Weights of a small transformer language model: LayerNorm before each block.
Each number is 200 + 30 x the weight over its row's rms, rounded and kept within 0 to 999. Layers, rows and columns count from 0. The size before them is the row's rms in percent of the matrix's.

# layer 5 MLP up, 2560x640, rms 0.0632, rows 223-235, columns 0-127
093,176,187,157,180,223,224,176,169,216,180,172,198,173,225,186,167,165,180,184,259,240,168,205,189,211,274,204,217,157,174,247,114,199,172,225,197,162,210,244,158,136,190,219,217,235,198,192,226,170,181,197,182,228,156,223,204,223,176,174,179,218,216,188,165,180,228,220,231,238,175,211,201,263,158,182,207,196,246,171,210,145,199,218,212,225,193,181,183,189,212,277,204,204,160,276,200,229,199,198,180,207,234,204,185,171,183,230,184,226,187,212,147,223,254,186,187,216,212,246,198,249,179,175,143,189,231,221,142
112,197,223,236,184,174,203,184,246,214,175,193,220,175,194,233,146,208,195,184,227,194,241,189,211,212,217,192,239,179,216,264,206,203,187,228,239,187,146,210,161,164,221,186,232,186,187,162,222,195,218,211,160,184,175,262,230,181,246,202,196,149,171,235,213,197,217,202,210,240,220,234,187,235,202,200,197,222,199,191,242,246,217,203,171,200,236,177,189,166,165,196,224,194,261,206,226,164,244,167,256,244,226,164,240,201,219,172,150,210,187,206,231,226,172,184,232,161,186,226,164,148,247,176,181,227,169,186,133
102,229,232,175,159,150,209,143,216,201,185,224,202,175,144,250,232,211,184,234,176,192,248,258,182,188,236,216,177,203,237,156,220,221,183,201,147,207,251,278,144,247,199,186,209,180,212,202,186,215,226,214,264,233,136,117,172,170,221,180,221,196,247,164,246,176,222,188,228,195,165,210,189,146,236,220,191,181,192,213,163,261,178,219,242,181,209,202,161,185,225,225,173,223,183,175,192,152,233,229,197,181,189,179,257,179,182,165,191,287,198,205,228,175,231,174,192,186,205,191,224,141,253,170,222,206,206,179,151
099,195,214,187,237,206,226,177,215,183,182,194,272,125,162,237,211,191,175,226,169,221,194,243,210,204,170,168,164,154,181,184,214,211,232,255,194,238,191,202,179,224,220,213,192,210,170,232,221,190,204,188,225,179,173,138,201,279,187,207,178,242,184,215,207,229,229,180,218,184,245,177,222,186,155,193,176,195,155,201,181,212,163,256,211,207,197,188,198,209,142,136,221,237,159,223,145,98,200,224,228,214,157,220,259,178,217,242,192,223,157,244,187,185,176,186,232,204,217,213,166,152,222,212,196,252,203,237,151
102,243,171,210,175,196,201,165,213,238,184,194,188,199,213,214,224,169,238,138,186,190,202,232,148,229,201,241,184,204,179,151,189,169,180,227,207,226,265,165,210,153,182,178,195,158,227,240,201,151,155,178,178,207,186,261,189,201,223,180,239,207,235,244,205,179,156,194,220,163,187,200,189,162,221,251,177,211,225,223,209,187,181,194,143,209,180,177,219,240,147,203,219,169,127,199,216,190,209,217,134,239,221,215,184,247,201,243,211,242,219,238,175,204,204,216,175,220,236,222,212,123,186,152,141,174,154,147,250
104,233,180,206,205,173,221,162,210,208,177,182,189,200,230,186,211,227,213,233,217,209,200,162,202,190,163,134,228,216,225,226,238,186,192,174,199,170,195,219,221,159,208,207,177,214,217,199,229,202,260,147,122,260,197,187,190,224,165,172,240,200,219,201,176,189,227,247,233,221,179,165,169,177,252,189,140,228,240,141,187,234,198,208,166,165,181,236,226,271,199,211,199,230,195,219,190,180,214,186,231,173,182,244,176,159,214,241,170,221,214,195,178,204,197,212,170,223,161,211,220,180,205,192,167,195,190,206,162
105,222,162,216,163,120,245,181,241,177,192,166,214,201,200,204,214,218,166,209,156,209,239,208,259,218,222,163,196,170,199,248,202,183,220,205,170,197,176,225,237,242,191,169,228,218,224,177,221,214,192,220,210,186,184,212,173,186,190,174,192,200,186,192,154,209,210,154,138,133,230,172,209,222,187,216,216,162,159,197,178,168,166,185,256,208,206,225,141,194,163,230,182,180,192,223,226,199,191,215,180,185,255,250,176,230,223,186,216,146,217,195,222,168,211,254,242,220,131,231,269,255,184,257,164,176,209,181,197
100,162,191,219,192,190,219,168,232,207,206,191,191,227,174,197,217,208,190,214,227,196,159,198,210,190,176,210,168,194,209,226,184,225,176,175,225,116,180,227,230,161,138,170,227,202,192,174,210,201,159,199,251,207,207,215,204,195,164,187,159,228,174,168,166,166,202,237,176,200,215,206,192,198,214,226,175,234,317,186,199,204,181,196,179,153,179,181,172,229,229,268,253,238,226,201,182,230,134,222,157,168,205,202,174,189,192,208,186,210,133,204,280,226,174,257,211,255,208,186,207,222,203,203,228,190,209,226,185
091,196,141,222,207,170,222,183,165,175,188,198,231,230,179,268,191,181,153,215,217,173,213,220,197,215,218,223,214,196,123,146,228,181,193,187,207,198,174,219,183,142,219,216,212,270,215,204,228,172,152,146,246,229,237,237,179,206,221,188,152,224,208,220,206,223,194,205,232,228,189,234,220,216,203,202,185,281,184,247,210,164,208,218,230,231,177,229,239,250,161,182,211,191,118,246,205,198,178,213,204,146,189,199,216,219,215,185,167,219,210,203,214,173,199,246,175,179,234,219,135,190,159,196,229,206,167,172,174
098,163,258,227,202,211,167,195,132,185,201,174,197,213,166,150,213,217,199,178,202,204,204,233,210,190,227,180,194,176,231,209,173,191,146,202,158,219,223,151,181,196,156,237,164,190,223,214,198,192,226,150,130,196,200,190,236,201,212,246,207,246,231,209,226,177,164,247,177,218,209,235,197,239,251,196,224,248,180,185,188,252,223,242,216,206,219,155,207,230,158,236,214,218,199,225,167,189,102,193,185,217,207,167,211,190,181,238,235,226,210,165,155,205,177,236,217,247,146,174,229,180,150,153,206,252,205,201,198
104,130,210,132,195,217,237,205,155,161,196,250,209,181,138,179,161,249,204,203,250,154,135,171,191,176,153,196,249,216,177,219,256,237,219,183,174,254,198,249,159,223,217,170,197,242,242,207,138,146,187,183,201,183,207,289,223,225,197,203,198,180,160,250,206,189,185,191,210,178,198,234,232,162,157,162,246,223,153,207,201,140,165,224,216,191,227,172,257,204,182,143,183,197,189,197,212,207,188,217,210,197,221,202,217,201,229,180,209,203,231,225,155,256,189,201,145,184,215,221,178,186,149,160,209,181,230,239,237
090,244,225,173,247,153,241,192,234,196,170,233,160,162,186,170,132,192,221,168,219,196,222,189,213,206,216,199,188,175,182,205,162,229,198,197,240,173,189,217,188,143,145,171,166,173,184,160,208,140,204,204,177,167,192,251,213,169,135,160,178,270,213,194,167,208,175,205,181,188,175,193,230,205,201,238,180,205,201,232,193,180,194,197,203,190,245,195,197,227,181,201,205,187,229,187,200,206,209,170,229,217,186,200,166,205,167,240,179,234,186,207,144,282,208,257,187,189,183,148,250,244,273,146,223,209,220,260,210
095,179,200,224,210,193,188,221,249,172,237,210,239,210,219,196,237,231,196,212,172,210,141,179,251,230,216,157,210,215,237,232,184,188,178,186,218,155,252,174,208,217,231,189,221,180,155,260,182,180,191,184,180,210,166,245,230,130,174,165,225,210,220,196,146,142,190,143,229,244,192,171,206,201,200,194,241,197,188,257,262,213,211,154,178,246,183,148,158,167,184,193,181,253,167,197,220,208,236,196,227,216,231,232,234,197,205,202,205,188,229,222,211,165,272,225,162,240,214,186,253,230,200,233,242,176,197,218,201
# layer 5 MLP down (transposed), 2560x640, rms 0.0638, rows 223-235, columns 0-127
097,123,227,183,243,265,193,233,223,245,173,203,190,197,166,248,209,217,193,166,181,243,200,237,137,215,230,192,154,196,197,212,207,190,207,251,199,216,249,176,207,206,246,220,222,237,176,208,244,191,258,216,194,218,208,183,197,217,262,198,258,225,180,235,223,184,235,181,188,190,141,197,244,180,216,154,195,191,173,206,200,177,243,190,227,154,210,232,241,214,283,230,200,203,231,224,191,184,226,217,247,177,201,210,220,186,254,222,185,184,235,186,175,172,198,212,207,216,263,190,187,157,222,205,211,205,218,160,238
109,196,214,179,173,197,256,203,229,211,207,198,163,204,187,283,165,156,209,198,228,188,158,241,209,233,202,179,172,181,206,232,218,178,189,184,153,189,175,206,161,218,198,143,207,160,225,201,173,251,173,189,193,147,176,203,215,160,190,207,187,215,226,186,199,195,188,205,253,195,219,201,244,157,138,229,191,259,187,250,234,228,193,228,266,188,141,198,199,171,232,211,192,193,241,210,262,232,235,209,184,169,201,266,213,194,194,146,195,223,231,193,238,159,221,204,201,207,214,169,188,209,248,203,204,248,173,173,182
105,217,208,190,149,174,195,211,234,180,200,168,214,194,212,215,201,237,161,160,216,211,195,214,214,198,184,178,201,260,204,168,199,233,223,228,231,202,159,210,196,232,215,208,219,244,184,193,186,214,233,197,191,168,206,210,192,219,206,153,190,240,194,209,214,180,205,201,203,174,180,193,212,282,226,229,169,191,205,203,162,169,180,146,228,256,217,232,216,205,194,196,225,232,235,196,211,202,194,210,123,212,186,197,185,191,218,221,195,211,207,175,151,206,184,117,229,149,245,210,224,169,231,202,148,207,257,227,257
107,184,210,220,187,238,162,220,247,225,233,195,242,176,227,212,221,184,157,180,237,201,203,197,208,186,240,229,218,189,223,161,257,206,207,236,230,227,173,191,175,228,127,208,177,208,197,196,166,169,161,249,238,234,238,175,253,193,208,185,144,170,182,242,170,205,165,194,221,163,194,202,193,208,197,172,177,213,191,192,201,244,193,267,194,288,212,197,193,209,196,230,200,228,203,200,200,204,200,251,132,200,189,207,231,205,205,202,210,172,182,194,201,163,165,191,181,189,210,184,188,218,155,213,195,287,154,147,228
098,192,242,158,173,237,177,233,215,155,191,186,168,182,142,163,289,177,225,265,182,191,265,192,209,203,213,233,198,202,176,207,189,221,151,239,211,156,190,195,174,206,175,206,190,223,176,227,199,212,217,150,221,222,177,204,154,267,231,258,237,168,234,209,219,178,170,212,203,213,129,207,185,184,214,209,215,192,200,262,214,158,238,186,185,197,208,209,209,195,205,223,191,160,227,188,218,250,202,185,213,162,204,208,191,258,188,232,243,230,229,181,220,211,216,217,205,186,246,179,174,196,215,187,125,156,226,191,169
101,216,219,177,194,194,200,192,219,189,281,191,226,217,199,146,206,212,241,229,175,210,243,185,252,218,222,211,177,241,226,183,169,209,218,254,172,187,176,198,173,222,176,198,148,258,181,210,178,140,178,264,238,169,147,224,199,227,174,207,150,176,251,210,187,214,201,270,210,214,224,202,167,205,176,164,168,193,215,201,217,191,215,210,202,213,190,189,148,198,206,234,189,200,228,176,171,207,196,188,207,221,175,182,214,192,240,182,170,187,248,173,231,204,217,184,239,176,192,192,170,190,218,222,192,186,218,221,187
106,205,226,159,199,182,194,257,182,161,189,157,174,161,204,186,209,223,146,192,169,172,158,210,217,151,213,182,256,190,218,177,174,184,153,184,172,243,213,207,170,210,162,206,211,204,222,240,219,194,177,220,194,217,177,217,239,190,194,163,211,204,183,201,155,161,195,204,257,192,211,178,222,159,241,207,193,188,225,187,218,252,210,196,177,171,145,211,227,197,210,224,202,179,166,184,203,227,206,178,212,193,172,245,218,230,222,153,207,251,236,252,175,169,172,216,206,222,173,221,165,207,155,228,192,215,143,176,194
097,146,244,193,209,218,213,201,217,192,186,214,225,201,209,187,256,181,184,199,224,213,159,205,204,190,205,168,171,263,213,241,231,169,252,210,225,176,260,189,206,219,178,242,247,214,154,211,175,165,224,205,180,194,180,209,209,221,200,180,183,254,254,133,164,222,250,213,171,197,218,195,209,197,205,171,179,201,198,237,213,190,158,146,180,246,193,208,222,194,213,150,227,231,213,173,252,195,218,156,220,197,176,177,145,259,229,201,224,208,284,172,200,199,187,216,200,196,219,167,184,158,211,201,196,188,199,155,227
094,187,203,209,202,199,150,171,172,203,252,218,187,150,147,272,192,222,271,242,185,89,176,170,241,217,218,205,184,144,186,232,209,267,159,190,221,200,219,198,146,215,196,252,227,179,204,210,219,209,189,228,151,176,207,162,266,248,187,199,256,142,244,220,225,215,235,220,200,236,200,128,135,181,212,134,236,186,177,213,248,264,165,113,225,167,165,180,180,197,245,231,223,193,216,179,176,186,152,202,179,197,155,174,221,210,253,207,197,226,193,217,210,222,174,211,192,175,224,196,217,195,162,191,192,184,129,175,198
097,176,235,189,193,273,216,224,178,199,205,215,224,170,187,188,227,219,213,181,218,236,172,211,179,246,174,189,243,208,234,177,163,205,259,163,219,160,205,189,178,214,225,240,198,182,225,155,223,214,194,232,173,184,176,197,194,203,208,224,206,202,242,238,160,188,172,180,220,208,171,210,260,210,194,186,191,185,178,187,202,251,151,142,260,179,172,148,214,233,225,233,190,176,156,192,198,168,221,217,233,180,114,213,206,200,191,185,181,176,198,173,186,201,202,179,155,204,235,172,165,213,189,203,215,183,218,236,267
105,230,219,210,243,197,181,213,209,203,175,185,276,211,184,147,149,195,238,228,162,170,163,193,198,186,163,208,183,157,212,231,230,217,205,168,175,183,238,202,190,163,206,257,202,233,191,207,175,151,191,165,228,192,230,261,183,217,216,179,202,208,224,242,238,175,211,180,208,155,239,261,184,218,205,147,225,252,205,215,259,212,285,191,227,211,161,221,195,193,255,175,213,189,175,205,218,192,174,191,208,201,169,191,208,193,224,155,175,203,206,220,258,194,215,177,182,172,219,215,223,163,204,181,245,147,187,195,180
096,220,200,168,231,223,209,235,177,163,141,132,199,204,180,223,224,169,204,219,189,230,172,251,203,187,161,186,215,180,188,164,128,180,195,187,181,153,212,168,268,148,222,210,184,198,213,200,196,206,205,217,226,220,194,178,185,196,165,187,230,167,221,195,236,227,196,184,199,233,187,244,181,154,169,173,224,229,215,255,198,230,225,157,179,239,231,209,198,218,173,173,236,188,200,243,168,169,240,204,184,190,192,221,187,171,182,188,211,229,202,210,219,214,156,226,189,209,224,242,192,222,189,217,241,240,206,180,184
096,249,207,151,143,255,178,199,187,245,220,177,141,249,202,220,212,202,184,202,208,146,149,211,173,173,203,265,193,194,246,184,180,175,231,193,176,193,167,256,178,177,218,202,208,197,202,163,189,176,189,205,222,165,212,215,220,244,171,212,235,151,177,206,197,172,248,222,266,242,219,159,216,179,210,203,212,226,203,171,202,130,221,224,190,201,266,242,152,205,211,135,160,238,195,229,182,194,228,198,256,172,260,199,176,222,213,231,205,203,257,166,177,201,228,208,245,196,242,244,208,167,184,129,162,207,236,190,204